{
  "num_hidden_layers": 19,
  "hidden_size": 64,
  "num_attention_heads": 2,
  "num_key_value_heads": 2,
  "head_dim": 32,
  "intermediate_size": 256,
  "vocab_size": 1024,
  "hidden_act": "squared_relu",
  "norm": "rmsnorm",
  "norm_place": "hybrid",
  "norm_eps": 1e-06,
  "positions": "rope",
  "rope_theta": 1960.0,
  "rope_fraction": 0.25,
  "qk_norm": true,
  "attn_scale": 0.214,
  "bias": "none",
  "tie_word_embeddings": "early",
  "parallel_block": false,
  "extras": ["some layers without attention", "local attention windows", "shifted keys", "normalized values", "capped logits"],
  "init": "normal",
  "init_std_qkv": 0.106,
  "init_std_o": 0.0172,
  "init_std_up": 0.106,
  "init_std_down": 0.0172,
  "init_mimetic": 0.7,
  "optimizer": "muon_variant",
  "learning_rate": 0.00647,
  "beta1": 0.95,
  "weight_decay": 0.057,
  "lr_head": 0.0174,
  "warmup_steps": 200,
  "schedule": "wsd",
  "decay_fraction": 0.502,
  "decay_shape": "linear",
  "final_lr_fraction": 0.0,
  "batch_tokens": 16384,
  "max_seq_len": 512,
  "doc_mask": true,
  "train_tokens": 112600000,
  "max_steps": 6873,
  "dataset": "wikipedia_en"
}
Each number is 500 + 40 x the weight over its row's rms, rounded and kept within 0 to 999. Layers, rows and columns count from 0. Numbers have three digits each. The size before them is the row's rms in percent of the matrix's.

# layer 9 attention value, 64x64, rms 0.147, rows 36-63, columns 0-63
087:468523551471509437477551449500503492553517456468511533536475566405486453530456469508514467422481481521578495477541568492591528525484522496538535534454480443506547453458461540560547522528521474
096:481464443580523550508508576511457488532503474487494500438561522507469433464524501488447461434487500558455490513524458455435484548480474488471393549571502510498564471448489491476491586498499502
107:482473515462491535550520470482480490522497518477544481480542531433558472533479453464476519466467473511392487545466428467478479452423556451492470487492575527431525502516622540489499487459537488
096:520487493576462452494514502480495548499415450527500497521490511544467499460479478466471515507531485454405530443565504486504596522508494547580501462474515486490429478432484584446533511526489577
093:522439534471540526518481469493482493450477477535380562463531476478493573542476428469501532467428546465532522475474487515490505564452515556463489558525495521532476474516580504495520540421492568
119:475558466528523459469500513538492488509460443504465524512538472529548568467520532481580453569509507511557499470574567504501628497511526449510521522498453519520460452452466493446480405497483501
090:473533507525488498468549472512453456512493507529550464467484526546482476539543497546535474569485441484485538419488511594552386490451476484481563524495471544442538484521604527518492504451464500
093:410536490528505453502488531501541489467487535543479581503549448523423588507467512549512470534526474528510559526528513383463505518572480500490462470471549495485532432510535536483446511524437486
113:474483498535465546449490501439495488519538614535480539497496549441515435530528487493487492492460520529482489470468420475507421494431536485540568430522511404451538555499473537560504512510532488
090:560415524549488479541372442498523504499492499533566459536500474435463462548434515548574459507565491480487455477461472510527487469493573490470461512472534470506430506529514531469531510474477523
093:487495438491503508494409460543516486499524501516498551482559465523550368437500462485508508548511504455590550508468495436551509503498494487501485422505541488495560498478534453525525541419525552
101:429490445490461566480476467469405509461528460525495512565448496469519433483523532463562476458493464503483446537477477468442450532429502545461582494446524514546529526524482547469518519583500520
100:493494453506448427457558465538493441444512520488529471462536437536447534487524469466460420521510522427514385507531529473580548457550509527475506511505538456552523472525506507511525457552511461
105:477529561474553425442430549490480444503520453527561518515507533504449572498568488450487479555540574550524529518505593507495592481471469521486503491573548544493473451491491491524496481532515503
097:488475548499459563435472544459463583500488543466497513445470485406486425484435519491489466508497481465503513543522471589476456504548504434513476469495524517537460445486531505464419447562512545
140:493445523554483527549517499424485518489517545516511478472519522438571397573479515534428546457468521519495500559494399517473410469477482533488571445490527495511537467472507518503557471471498496
105:537492531439484502429430489553559481551429464490519509469516459507450592524509512436562461526545498467537454467597524452508518529491418502446516465453462538456514495457513478513534474500475495
084:442529522476536449494507453482511541440552451506421450393469513485483527517534484490509505508523526470488559475515526482531440515552504499486447534487518419459467537549504489434529469509626493
104:526509423480519484479454509547519472471457422437459569514446476519519560479512537545477570581549476496500471484541590548522575454475518521480502521543486494507503443465548477499486469589481481
095:548520416508503520542503468394454569478450433436615508517460439497444502546500483490493501564446501523564530455517497452508477482422521508485472510534475483549503527464515482527523500497482471
107:475590456476544541593531470518542452490536527528495540487487527523431564437468509463489374522472563479491534468538516568463540501483539507454499470471443525470494445505511471502504501532519545
086:476565505455468521559522532491536501444460538526446468502464468451459418499493544459504567523499494534536441480463493493531432471492452515563427460534442519508463452497473565505466468395485507
081:535505500515526481460511515446497533535412559428526557521475558493554546424433461459546538511503512480510462466388460481526452537520487501439534519473479469483549421512509467473492488468545538
090:543530445448483497447514501545490464449425454535518534509513589438467488453499539532512489514481534505433491529458444495472463473585545532457480486522483464580501544414506482538545469428518493
087:528414483522494512582478471485496508518479490514490572477551553470530387555494462470458507475500456499474530459485521523384442469547469477511534550510527469486555569516472526509484445470453470
106:483611587530503426462517501507529538587496443508482560510525412518470543504518554484560494492530529508490494468465538514498597522507517526479485544542476497536518516539543495559551478538487443
133:457409503502477525522598518500515536465506570514506458470474547427458415577520494515502523437477480485471503511420492499464477532472545542502538458541491497500536578512521417474465493486524555
105:475495458486535452519455494529542503536562486409547536477459487552478558445542501498535504521459480549494465414510531467496610505543513477420506482484497552568494438547470533560503487475529465
# layer 9 attention output (transposed), 64x64, rms 0.156, rows 36-63, columns 0-63
114:470525536520443421513509428493554486538493478545509514476409524414525497530494488548475460443451508503581513491513569522554474513485475431586541499444489468527526497491423477510565522514500482
110:463453489532452534520469505417451528532483478500540528447558587510448424470498589486477464476428494539478507497507527518477504520546475579490441569572496533507567513476508466465511557487498475
104:508537503454495481513431438494489469586507476499564520441596538447583538536499445444481443540448497505426487533477511506470515447423522446506528492482506575482506476458540522472535515483506483
103:472515482526467429517514532504505518497422504529531497505458553509451493504468472484475536513490545499422562459555500496529562532499460560529517473493505505493380485462568581458576527549563540
110:479501514473513483511521471480502486433454432542389493477502443487474537489435432480495457464473505470512545484486574537522477464472484541463532565567458494509450559481565453512530505406491553
093:485506586558522567550496521490465503478462501519499537525504508432516446516483483466521487526464484572478497506556460479511539479451503457519482562437470426524451514506475426427474377501486550
097:445552537479527438517468472484417458494502464524514550485424501528492514448566529562513524493506451520444545530515487541551442542433561494450510466515495514460519439500575464535474445453435499
102:495550502491537447500477516531581515455520532534490664471514455581526509504499520456528467475508538538508484553473563425494457524540477447468496464530512507439489476541495477464549465466490487
091:466468513513537515469447532519506549578490504541510500524455433472506513424572426474526457470460552504452464564497453456557419525519526483550558450535541483469531568482439521483501477512493549
104:554494508565459492564437470555495497539482515510580526526517469479468514521521537466620457544473485426542453469494490536579473462570488535467505494475444460548458520476566497496513547480512473
104:458473464513522472530389449533569550499465492534500449462492444446518394443532458507458521482505504494529568512505448456482510541549497412491523459551451545570496493508536468521499523489496500
102:422550463431456514490499470501507399459493516524481532584496460528506476450509571481571488473489478499477466479481448485463511525447474479475496523403516549610472524528489497443509523545477505
103:513455483537478382500534472457464465441484517444498497472555465487505440497498520490474451500466589466494448521512502524442452456590523558556451437459545468512520494496559486505446506529544514
106:471468511499469472450406621473515430550508456541569466516463517459468528535491533493500526435518481544495526492456478469449425466487497423544519519522550508533469438562508524486491513458500536
097:481453571455525483409402533479478549472505516515471562487465465450465490451465515498551449504510460457589492512538560535458512490489488491534459497465472502484470457453458577446449471496518557
102:553491559539430485532526549503474491463473480477452521535498492501508510552496566540480531513427566499526524489554443536448498425541508566461597483530515492490491389442455503470505509467475469
097:518419541454503476495477533449497457501428496535483497505519482454565532509554521506535558505511495437500401517545493500475502580487389486485572474464464551461555512471524500500506431483467551
105:437493486460536512557457479488495490473627486495457506407497527491457517519504474513475513488510515509477443499496434487540458493575450475453521548469442392528502474567552543494492481534549506
096:546501417442484527456505486538554490459482457526475494498424512528503560503542550511456438536491491484519511498504471547503546438462580576517526495597479476537554480440541543425531468534505503
109:460465482443499512558559514472538555512508454501564534498474446419416506525521526526481528542480544514511460462427545455501558485439500513476489425483572430534447487529522527480453497466435490
108:466555461506503553589499513481431470486584555478472482555474565466470504518495445473491405500430554453568491457471503508430478525490550521517484451517432569466465525487485507524479527505507518
099:453605527514498506559491458490531423544445545439423451512452486484515512492492555494529565510502499539504514459464554534529507464565467488505401460529477554522510448494506563479517455445491501
096:559513525500584508470525468495519492520518476467495555469391508429533559457464461476488546526467457434481470504458453493496502532508516513459529495510558524588513418520466402479509486553539521
098:591552467447502463471555498456534509490477479497552558481490603439551460484494508562483531447475559517491505519404429501543467499523518499444489510480448521527488576491491513520456517479494571
093:544500448464531485525486471471517473473488492562549555516483476503470473550557391507403543553559467493506545488482498521436462477497491529560483559468495465492535485542485589480562452476468443
093:489540593480478434499547478541459555553532506545450491497524453438496496462547490542531526500511526513439563521413502553457522548499534554488516542559526521499562507596501537521535560509514524
100:475459524522483523498541571545510469503508556509497483471447542513535480507533546511538488530496526524552457435433539502466562490497521570552543505522417490528475555562585425526522455526591517
096:513442491493523470551498473536470498541464592523519488395459484551525491473530453510454509461436410557492458471485456462449481500505498459487527509504582510510412527421463553533499492478506477
# layer 9 MLP up, 256x64, rms 0.15, rows 0-78, columns 0-63
102:504487446529521500507531472446512464473461444500500473565564511488490477405475515444514488458444406508510492470463531526578464501480520485499488441449458476407496513528498438432540456495542431
099:574508530474567499464432460522530421465533493512495439496455486453497498473523516544487526448432544515446539424556548519420527492512509499448511492467504452445467542550475480456501491485504401
093:492515515472516511523504525493500517552505426451444524522451512446489437594501497500505460491531449541501475455560528529456483519483426455519526438527495476480472553527532422459489513516488357
107:564471510445479520520485467462483562483490513474522443545516526556472498452553495494496434452519516574468417443526566483536547562520508460470553450524510467488531419551531498461479547571465474
105:476502511532486512494547485430492479504500498572473427569513437501479518472503554411509484521467457550520519573501490480508504425549493463511570548542500437503440479530474459588534453557446502
092:451527559490472534470481546524495499442465538563585478493518504444495458416450528580490505538460411528521531566515498474519528515533459432450481560438488502502507476464513457534465564539485515
110:481499479480462441489516461528522506520503486543543510460532523437526528442445549400456522530536509577524489508570479548470527466538431540419570502533491483441479450492467480571518476517519565
108:443495573562464486503489526428490490441478413482556461490502469501516562477521451492518458527559487492453483433490511401454466447511436522441487478497509499529510522524452464510496504592528559
094:606539532448440471502482510476528464466508537533411454550522484621462540487468474478478454500519445463505446491477507485497512553537514464453541514451471534447536560521538531469527484456465519
100:529545484513475493503519545508470510490557492550549523535465478549440555551496490463524487495498542486515491495565454476505496600576534460588514513542490434525526457526539481577549483443442578
089:557492511501537496583472552466477473517497503536455564509432428546444485488559505524489460524473494561506551500472505511402504621520517489479512551449510427530519519468529531527503570499475505
097:559522510492529507468503557506530515569465470458473429510474425518472515533506480479511495472465542547445547467420480470511495559533456483504492524446494435510573539609552522489483481416447487
105:526526537476512384522474530432427520510514527517498469459497575461418536559490532539492466499504468533502491533499494490471531511563535432464465423506569507491446496464558451450571507493503489
113:488451450490471536537504474483552467514468452515438495498491560528593514453481522470515515559554516458494553471477470579508432524554549494585445475460528466450514452529500493447424553498531526
106:477477542437488425505480540471552507495435485519491456558551438488569429527538499503482524489540455477440474522497541503497422511534617474515471530497416517512457480496531473477470548491564523
102:521485519408428583528522536490514534485434512545458474430455505458477516575561497493480499458478526514522454476474545488498573511470522473488413476406526547500521512549492534512452556490533479
098:522477553466557475448458475414484483546470569524532470551569478501438514433498520483467518483503582498446504438464495555484534555457521481494480440512531466465454532586519483439548501496456508
106:467494585420456504440510501585569462488484536489503532507450503545523468492441413474462465528490481535419486493485534505549462554539548528487456474449489487486588535482499466426479514502479505
098:541526494518554413522407539443509520504498524489496482515482571482524484506468500539510490516425500512558537476476469511527530560493517470461467566451588442436551549505533452457554481544523437
110:447412457512517519482469576558484489575549413507426502483524483456549436459481480474492468585534443489542492505497459554493482474509485525484502466490511504487433540597505492541539482529465495
110:564524544501506443430534473513445478542534518495477420500472546553511493502501473474413486570506536510503441451531494464526531566477459430459451490552442458559472498490505473460512505428436468
103:560533485502477541518456454535485518475492493425468474543512482455479543472535540500425483478561532577530481465467540557430580552513453466538565474453465475464493483530503425452489559489466546
102:539486566486517576487438480406532553544484510502545466493512493458493563514483503558483427510536485561524550504457501469479527493563448534464511480457459448535499431549477502553436506564465550
095:518449552558516498514478478494555465441521487567486469579491505496504506440470465450439561537586494527504507535460517522495509476575504541512474503482588519563470507459454566448487558544519563
087:446487474455539512455506575485489491415538463509479455479534503591515461515409495449467465487498539517498483410465500465477514460548516486546513479414445486435410506507556480483473487501522481
096:499446435503513436509597546510534461459562465483468542464435476532456457593495452412541483466527492524430498484571489503566494542482501461558483502522503508529520505446491496550509530489504451
112:442469471511441522483498536473528482487518439467534452492518459400518516551543520485497449565507431560488610444499510467519487504540500540474481445451534511505534495425483426535482561508505542
114:467475527427498441499505500512510481491477504393553512490527463511484521457479441466465516463527456551593567550523412519522547530483563486454503461520417467461542525533499493476532488444555498
101:491476474547566494432521503527518473512521507530499470519538527487577412539510460469471479608492500523549533457492545486495449557520489559441478467469589506550483418517507468484501472488427548
099:478514505552562461450514521505484398452560380442485456458525478436453531528513548504468521505541427522443452511491506490469472488477523442450518481477502521510548534457531456543492512511541556
113:456500501501588467437531478554524511445449451493494536545520519512543521532489523468542535497455471560418463459451483490480411491500494496540541416530427493428485537510443552544490550487520507
103:567513494492540507501476574504467415509485479538488492466623452489487494503558495491516507538438425527534504488472512485471528477503474427486506402561438469501463495569514499520488521572554503
089:516521421477550472505478601510447498496483545505573500483396485467495514498567461504453532493505520475473434505467498476445553446518515508438453521501506492375457447487543521492490487509463499
083:479559523510580544527543474551483451384525494538507501503502539499522459567458413471524535541528493484521436521418506530476500480562477510502499496536505526501522553520521493522583509489433578
114:529482469473518524491528403551517501437551467438494491440482498432446582465533497481477515460564523492480541398502420504475516494474457422503489548476449508464443476521475503511495519511552452
106:491383447492539430506433505512506425507505507446542500477465516518501506528539417508566498491547515529497562514491523537498500616535520553478480509445483459498459499459417512443488514499468505
107:514420482429463468516513469520419471524484444486513431518473486507530466475476506444523412585554573555466570521475492436534552439488476471517456498542473492531546523534517488524477518510454535
102:494408450489485467479477503486436552522455537516480548529500523512457450581549446463464454525504513565523474449583511445522516525511520452453477546505468534552544470540547527573438510545485527
106:431500558512536461452512458504533536412410423484539479514524511516431549540484498479496504527498492511444470546443502522463500525411450493568492496500444449529547486499437560511470487484546456
104:522471502408491495516568496423565518507471504444535505565506525530529456489569530474474391461537467478443537483549510527499466487560480492434531500483519526434496436545485524461543547531526467
105:547469445491530495478503464517486531430474442580448509506496564426512459469444502523511567554429457537519510449519504488478486480496511498470427449421552522442541482501504479496544445509522412
102:508444523496519471493444534428518490498533484554508525462471529558563449569486445479504537500460385426520483567436491531508595458496508532544508463470484550543475479500467487553522457480490481
108:537508541480492513508531521448488430559475451490517519526487495498550481484522478505426456535523464503384441516543533452540482433620505438528554455471489522477507486535539508477453496576503497
098:481514468471534481583508415475559438511536534561548520515508587506534485491457516442536527497525427534540535456495429508476495499472545543475498501476552428435575492491539541491521472481438523
103:423530501521492505480510493565478476483487405489519451551529503516573491543511491546430484489537430541571492477570518507488445472452426502439477516533436459548501481491469505495487521477394486
094:476456446417508558458506554505518472524515478471480397574468487496500503523438510506496461493463506498427548517518507434531508498526508444528476398549452476513515507477497522585525554572466482
102:479465438498494507505482556468506478515489534556491467488536498439526443458465484461462460495492558588433515462509555506515475550539443499521467518478461506579445476549483387527546495516433440
101:433491490525529467465521489548501458527503389399588467515548394474546520518481472509473517484423474484518513530523421472518509511493515479543474450489458542453453531495471462524519527510544473
097:467474503509484437476467469551522476459555480447565490579464478496517490491477481481473477577502491514462401513464540462481482418495458443491485520520456410469446534528430493483452504511458577
106:446515497463536498467471514564511506521524512486531540486432449534572452578457550477481445577518447553456507444533470545503509491518473510511539492522509448496517610484442526509447521489472589
095:478500480488463452514463470502486486498542486545576412454448462544525547540473520446548489507488489569569497512489557504579498552519542522500467558525435500501500417438490458539499491453490586
101:520527434503435488472479551397508479524525477548462405461539485466547479490526502485505533561439502477519508441422463513496555523491485522511488505501480407432530485515423431475506474491542476
104:510555475440532435470445484543500514547489552587482484521455542572523463523431556474490488544508539554486490491506435469438447508503574520484496488492487420532540502514515450532476540427485562
115:526446494494530478566554542481449516493515423457448486569429493501536462523521456496493502560547487527402516507442490480453537425506534455536466512396538507479506458454480481505533525461516548
093:440458470423481476454570537467482539514487480493472500451419503525494501554439459536512452526461441497475461556515466453504519401474423399541509503523444506466493537494497539463522509540490495
093:480553474471558541462496569458388425433510487495436439474411494479554455512464484505457500529529495455520515579529509472515554521506477459463541509487495501536500455476476548510568554488483500
105:461489492479613522481566466510513529455415461544521420469509529513458495512488534527545514489462474468530458525482517512433492467542571461518535476398516580477450497544505529536531507465480452
117:538488563572504536531520510491508378519543428541482523445528517506467492460458529511504486510490478555456517484443487548491520523455444431492414459491492491455518465443493510509470497556449591
089:488399510410476496542487521439506506474464486552469550534492525518571497536482484445580518454455448458434500525538515503559479552449484494547505496520547488528452432532478520565514542551511459
096:498501544468545514519568522484578437511557490497519488517549490471541520455610456459478545575512511520463438517514512548516531478546552471438457548510515515535462436535530531470518556573521532
103:593474466464422474587549542448509474471549462544489556439504449469486522447424513397488441524536475530477490555481489530511456499509520526534443499486500497501438487520491465563473485509512474
103:510408569451502433491444525460493480515480468523515465544418505539547398501498490508508484515530551444449513484541466505458477471464440466486420500481467452510482514506454547576508459507529441
099:497435469419506546568527555486511478468458527509534521519435436574477483499445500528505524500477496552481553431523478458497550493518578514510495479455511443483549461465449479580461473551422492
100:475513467510519464429515549557485534426468476485543479467475430484520475504492502390474480555581473535469502541490537398525455513548544528415540539505486554472499535561477538504502499513513498
064:465487490497503536449503570498455510445497509440477523477560507539551453504430559540501511525518525512532480462411564494525505410465484522503512509471399518486463532470519525459526520555581425
086:488529585493512453496471396493534528376492519448433534521583496434489552536515474466512517535526520480433534531533518547494552506497507458508513470439449462556474488511507522465538459512492510
101:439489470492583449432558493511459486535439517536534514518521462506481478509439517527475520491449493488549499522457437490498446503483558457431488566486447417514461528453491459425560544553487460
105:510545504503480440520501572497500432464512494439571542451502432497519520441502430498488481495569464518479514434493506550456390505544534492505474513450524469519546480525521460405543474486480560
114:481473500516461508461460447500480522469480407543451506594484556539543490578470481479460489546534548491490493503464493491460503466523404449476510432558518464582463538514451482533464509450500556
084:508527487506464395487493506492559457529451532531482480506500513496532522509467591425559557463540506483560551489496471593462519484502524505564421542479508544533514463502565526474489542503551571
094:436552505514499470440462506488508484511522430526453506493421571526527499533462469537495520575534419478540571490481467498500484488422488515534504463455527496547568515482546477564483532454494604
117:478509520540461519477480482545585448399518477520515446532498549467459485589454487517487483471496450575507476500457557467490485580470489509461468447531514517573512488502461506514444546596479479
103:462531497550508479385443458527506553547572437516427483521488531476539472486507496474427477496495503522445429482525539554584537495516517516403495536430486447485458496501497506500532525490472487
113:456457504485582484462590495472429500527496470526456487534464483473513494473484510467463442483588451482480517548479509584503459502535505497523452504459549541510376511508531454469504461469465431
115:555545461492451488461469454552567451501505471462531498509491519506504492524511535454461516480458467644442481457516517512508428536511488517500500488501532458478498445503542385456514473501485587
095:432532495409542519488567526563485537498488484490500436460481506597477429476468509465446538502586475488498509519462468425518533556536507487537476441512473501516440537539539519519516444565471487
094:481464481560589465522438487499521534528473472451537509493457516555464559459424448488523540482498482501424501527453461558441575508501543520488467503525472503601541543449523517536493524491488575
105:442569535529500451495486479554503528485481530515505517481495543450556498533552541455447484521477484582466463488481477463563494533531454568486497501458529487500462467544538393429577576514477465
118:480464413471517497462531455556439466449512517498565496494479503521601491504483543436534501503450514524496564479488558534601454524495485460478441455485549452445460467526437520506534461534478514
# layer 9 MLP down (transposed), 256x64, rms 0.039, rows 0-78, columns 0-63
099:535488487557504535429536549538414536567477508570496474492538525430512519520502416491512529474433491495482412518523461465513472466522507429498542525548519484501519535537418510494434499531435531
109:513458453515465495452450535513484451499457485540530506558512582496503456431440620529500438525437538564504520553491483463489488557459512568510481501488514544525457481485469507399512484509513468
091:501503470557487513524593498539514497515499494427495482461418462524474486511533476452532497565490538522563509566552539434449486453498442601453497463498565570506440486464515474544486525471491522
103:509509471462510522465461549467471475489611452565510474411502540497553486600476489527412507499553488486524515517507540477495553455474509506509478512495479493519446503484506547523449459502516374
106:418433496494446487449450574452486481515523528495549458537535504506490473514463540456570470491464547515488506508478528489497578478522493547436521532513444478485515533434509505471480626570545501
092:536472543464478538442492468546504522536515458504563438506472501546522510484531483492554550514542463492514500578485452451553481482558508611580543522517504470501489498510512490568472506601468426
105:501465548492474546447446528514489513572504495503489498547503503529503425526479494502484459575521548514454543430542472421492461490469492568512399556519474522462541528552501488577523502551510415
106:545546511582546469462466457547501431448547521486454468510519505492585486512518500513459504497508535467509499522493463483513541407479397527530491528503567464554460467472434501503534459500510402
092:506448507488428547487481505468484507455527499467438465467490481499460505452462519495548447471453501519460562574397479460496444495582513537553548551503467498519471576494443479503502531467477408
096:542430514542527526429518454502471448490517504462484543482496583570465472439446475544507490510546436521501561535410506509514439403504505551489540460544516461481486528517467481461537539495461460
095:456499543499480557476527476481483496413542495402501540416551575458524448517500505467460543538482519521457536467518512528402532495530506557484448525493440484478481471528535549509451552559533518
100:453552501430527563500493551523463563498521460516510525537616489488472449397436545496482495548484508503506485498440474492514483477469539534552531501495534544504497530520533491501455584410510452
101:477519551516527520452525573490490498566483497445495521511544445495496523462548503506561499558499437513500525631440473468523499430508543571495442541496490532492439546424491511532553537476520474
114:491478458489459526550526495497486494553509503470501537499471503457553475446477546509515488506506562471537494538455553534502441470524485505612590552473472531467470480526561528433409545413544480
105:491510459546497567474530502522424523426569527464443518492435624531518454538435475495457478492528581510533453551528447520513521485581526508447494518476540491499462561477508483512511490497502483
103:481453527532522499504497566473491561604478510501554505505443500528409501489539476564472438518494549461560495506565519450501523461557480470529483476479497478478519613454545490504535425536488480
097:518444478495490586440437464512459543447470458413399479495541521528534483530452506469509461492448547443547483516457494452467469477537462497518460530533480467494425492477537488432461511481489435
105:524479595539462540468530505419528483474550488516498490528536548505469460556503537492539545426451491576521515499474510474561450450533484576522539569536518474493533460511452570443499466545544487
096:451507521465447488511463490518465572531478531495508509453577497513489564441530489482530422525520470455471473504486526608501489471481531532542534529438455600528440455463513497543459424497462521
111:467445549532465511545548538510474500514466570476512497473545539455462505567428505529534488506510423540527485507529508489443511425483491543531496514509514517482439600560605451480530474460492553
110:540520544541482568459464444547475570484495497510430510462496468486529529516496530537556429514563518513460439525507493480514534471524448526614527593479511507519435492543481520496527512422475454
095:495448520545547459518488486478483483475563519436456445416575493436537505502471534515543468462485546474490584516504410510528520529525491523502595485433490479513473443475443443528472504555510472
103:513561517481559529442462455475538536561549432442451543452524518534541492509516502474547513562497552499454470542557567432493511530437480500533466507478483531482511467413502540451509515421527459
094:418488556556529589539509502487471500543518535442548524480565535563510528428506456571500542525501473479491458535429519452521478441471469558549551503525496478431508497462504515519496507481454422
093:477471493449498530455523532400453486404568509446441484483499517544522469500418522466522477503483537503535552500511558459505511500506510573508542522450513458476414516466538488466465516487579432
098:443502543481514570491596489520485433514526519439476513523504493450584421471470483516476475498584557455461554467514480472501426465500451479479540487524582538527513438512504499477431479529518481
108:486513515450525515526498392534474565480487536492517481505521462453485538418489510494522526548485565423513441510570496529531419488444515506519499440466567567433472452537475483535506507523499566
117:442486474538470486539538578575415517496564490517451458524438505558461522469460526430518490521506538498542470440553470461512547460516496561553464428531479509513514474510502491475559420458510528
096:541499435527449590486520450483466494532503537390543473448480486535545430432524508491509484459496540516464515501566545466538545510524472499516496494517521489461506494497492484460529607435554432
105:523469435551513581492451537509548519479488524482565481463462505457444500515488527444508562512517527487523651522480526443518542507461503470548441483536441438518474502509564526499535473469517465
112:545523509484553539543431447487566557527482434451564540515517499499501467535501475507435529450454565507445522500509489505478463500518539606455468446497487556494476494515536482587428527448514511
110:487534585467486554540481525502415480524607465464499519441500502522554438504519518557553484524467498455502548510506508481483455441515437603478541460487453474457514439517515482508497508548481560
094:529493476499540493440455524435465509464478507511501561459468500413523454479469553596444523538508554539445529575444521494503524482460495570533572526463466466468521527508531442544500536471562486
090:453472566501474559507507441534459559500485539463478514485535537600456529452539483534560494464491456500524543520453554503491570495565548553507568466490568429479547441484509520503513500497545452
113:472508450495489564531511478490485539548533504432518522481543516518538529502486511540543499461440488561467510495448472514486513456522437516414461490433418488523521441470496588548529525473480380
094:430534492537472506498512471458586523515465438360480542462467474457472482440493561479524435474536495558531464502561487550469470441509516522477504519489560581504508542467507532498500525476525485
106:561460480508468459497521562536474456458465473450459511553450492511581490554480462537518475495441578498484434493510519462483560456467498600496470452485504531385475491507534507471516562490508476
106:470526533524511527482467529500479476463528571469483521526459522479581418542461506522582543511517458486449451483485519465550538503470504559507572470383508521524505444506490561511468482417545467
106:538548472525537537519504519491479516496588559549512499513476540407550453512523529610529487435488455522426481467497466544463515506523464463516557555450502490525433507519477522526473545571451528
103:558455533498458552443526503492565573508508500542435501532469522472460459507403455519485490499489569440501528456437524533460478553492467577516496454516491446478420509447459564494490537522512531
104:484486532455486408510556486534418478531536532449507518504481552445535489480473505556515437447478455453410485557478507502466566501515596521561514487492533496538506528440516511504496528560571482
101:540402538436495514439484510514507523522473475491482505446507562503563451436529549482554467530479513417521576500460542492479484463505537528435543496566572513490550512501582453469494470504465526
113:530431498474413541480470499567543452447500484483486466447479541430541540488512470481564517509461471496433523507466550535506482455592558535507441448522432509547499521494510477420560483504490517
094:451486454505496572508522467503477472473557420455529535530480555489527499448442561506583545550488456522521528473498639482525552431494522534499551514511460499491524510530535533484447485473531464
108:527484527518444529461465504494498531421500493477422486448451513514485485530508377488498500527485559550561548510481531460550459477556507510536494477453374500520497455503577505487465489520464457
093:477537526499518531501509500480497512523486486499436533531524472449481488428521533522452532556448505508470566466466464453528520522489447468471597446493518463378520544417526529511507549575562524
097:497440523527482480441582511457461457523623539430499502491546437516498459482491583474521488596443466543418543484498460484489487519498463544519523508487507493521474520471535526468488522447458470
102:518462512491480533519564503468485511469492470505473484533498483475558494434558479488534555488424541479517565460500471495548487495596439530482504396499459564580486497469551516429563455509490549
103:465487452511559530512501536480395597544528536450502509552550478501489506472478546512508460507492423483475471500509485530435533488453505562557577526491465518496478534437491470517520580473504412
109:500495555559499436538535502513429474477477422523502588477497534448527538570437534579463558482526517489535506489537443508514507494452423424516488475512472468534467483531511474526441481496421520
097:511499482478565544424497517479500493491448435430455526531560521511525485529546437519489495476500520494496520471422484475539524486452557594533528473517498575449493467454536518558558525462480403
102:552557481498442401450529518492543526491512464510472467535560539520594446456512543526534485494455514462548535488533571463488527456516494503512507478557487494560488551485431397518496513516509439
108:442524484532489464475535582517510563431424509496476463487478540458532461451483476489513522564493580541511523489523480493468596440494475477509579472479558507559445515511522506422494482569535506
114:513448495448435516471518498486472460536474492475537539498514530539601438454559485501504473558483475493480500506496487477529476512470531506539632458565484492470571513525458475521493447547452407
095:546463442478547478476472517532492526489490433467512588511405574490543504467572512535551534559575567491484489481450468472517521501540480509492562458488498517516493537531499533466499553579563458
097:490522572482499522356458457544445450488468541459485505467519569492522407501510491526517505544472498459550487533491565517493543583441481530501522486510461517481538512441475534436520505525514466
104:463522573571496566574535444533511512478525479421450549564529479534415508467554509466494469523428464516491511499458519515492481458529541568460458506551515496503472467506507450514476509599469499
109:503479421568515483459462492521526529553433509502552490493551541570520488419456499505472537457517566500505530502516465447438466468534547453530521520431481437582487467418525491461498546498462477
090:428448568493571478520450513488494501490411507456458478543544521499524552535531544449538535545451533489459507448498568461481453512595456556492470481473464461532522515453512472480522482520426455
097:490528495471404512557507466398521489487425477403518492515472523471442469471524517559522517547484526498493456459520534445509548476484442541516473516410428482514440504510495514561512455485547515
091:511469512549477498452481526533451482540469510459492579483504527467554566423492486496467464478481492527450421494529468456522471433515537547503472506496613493434537543521457453509485575554493439
106:540546513534457458484515454453527484492481491524471531549545511520467589526560582562500424519565502503543521505484479500516529532514497503549456389530521492521519541545516438446561480468577510
103:517509531589518508481497493507514464606558454450514562469450532484494539419511484475552505520481491520540601510484498532504516480525558513467554443485507478502445484420444495547525516495415475
104:605526407471546514545477523449462454492541551491453491522492433511437535565484476549466495483519475454499618528469545503437525492496517528489522557516561499503490499511450505482470532473526450
108:513509504491517436571498466540537550513436462570476451476434456412494529465544439495465496464495456504451518542518470502535446544479528403467506480539527532506538460546429485504494481517427542
082:430528536488453534410512506503457482519545462437471511519490566567566444423470531504493474549533443428487526534461569447496512510538467482502508463474526443538507521431517518493513516486544428
100:469416548519447465484523524578463471586445520461490506547438492503525499466553470460522614507452504535511541463458525445536570481491529476440440512473463479476463507454498529537533487469497512
104:485506525486491495474463555487456430513449517521511626444540537474510482561517551450524515414486514495499498508468572599517538509464493522541519529502528489444441489486512546493513474479496397
112:522435460477523565504508500503421484499564481552546559448470513466470531451529535476510491527499531440504535530549455488540520510460422541486500513482545521508516491437464479419464511612502580
084:456474545538466533475508532461411473449541503498530538539502505480578519413491519486471484543512523451544459504423550460541491405538447580507510523513505504458475582483542497530482536457519470
091:515533560574460449471517524460444571497469498461467577490461531526573427451502556504473495507412501466558475505541463564459556513534474519485522525526515498493509527582458484484555521442478496
113:435479489558499509543499447538569535478502524522435560483536490506578470543395516523487503535566502518591470539442508532413497469464526488497500518527432502446492565485442479488481507486475501
106:504422485422547494486520551465481477502564493477503549506514476539481461471455585437503499486471575441507560574481498521577526485495514506509529536502461467484365476483520496501449528473505467
112:529484487513459531516473507520463374478523477505449462489512459515448495520533575468561524507455524542517436535581476475546471554480455569497483516534514538505520511440520552474466585562528461
111:495490454533452441424594494484495529492478535431525518493551568509493455545515488556510451569499492545507529465497563468518547466502436559523497479486501480485466477438465434433516423515441489
095:495582519508446484512508510444486574499522480441475503425475526553487487500480585514556512506500509532563537527435554457560558503510474570509515548457497514428481587442547465513510515473519457
091:532498603529523461448453551456425478499481475427489472468556521558530452493450516548489540521495508500482530492523500432439545483510470526460498496575493496501525456499425469513459502486579412
103:475496554519478547528560533508452530522467547390505523456560516497498515499482534511532504531434453550479537527497546455499493531504468511595528468467500472472486495479541462443549493425443395
113:541496535504447485511513524504442524541480506492449471479534515499433545535498515522531446457529425548545393559477544468536545491510508507511534442441438462568481506543530564513489574466550450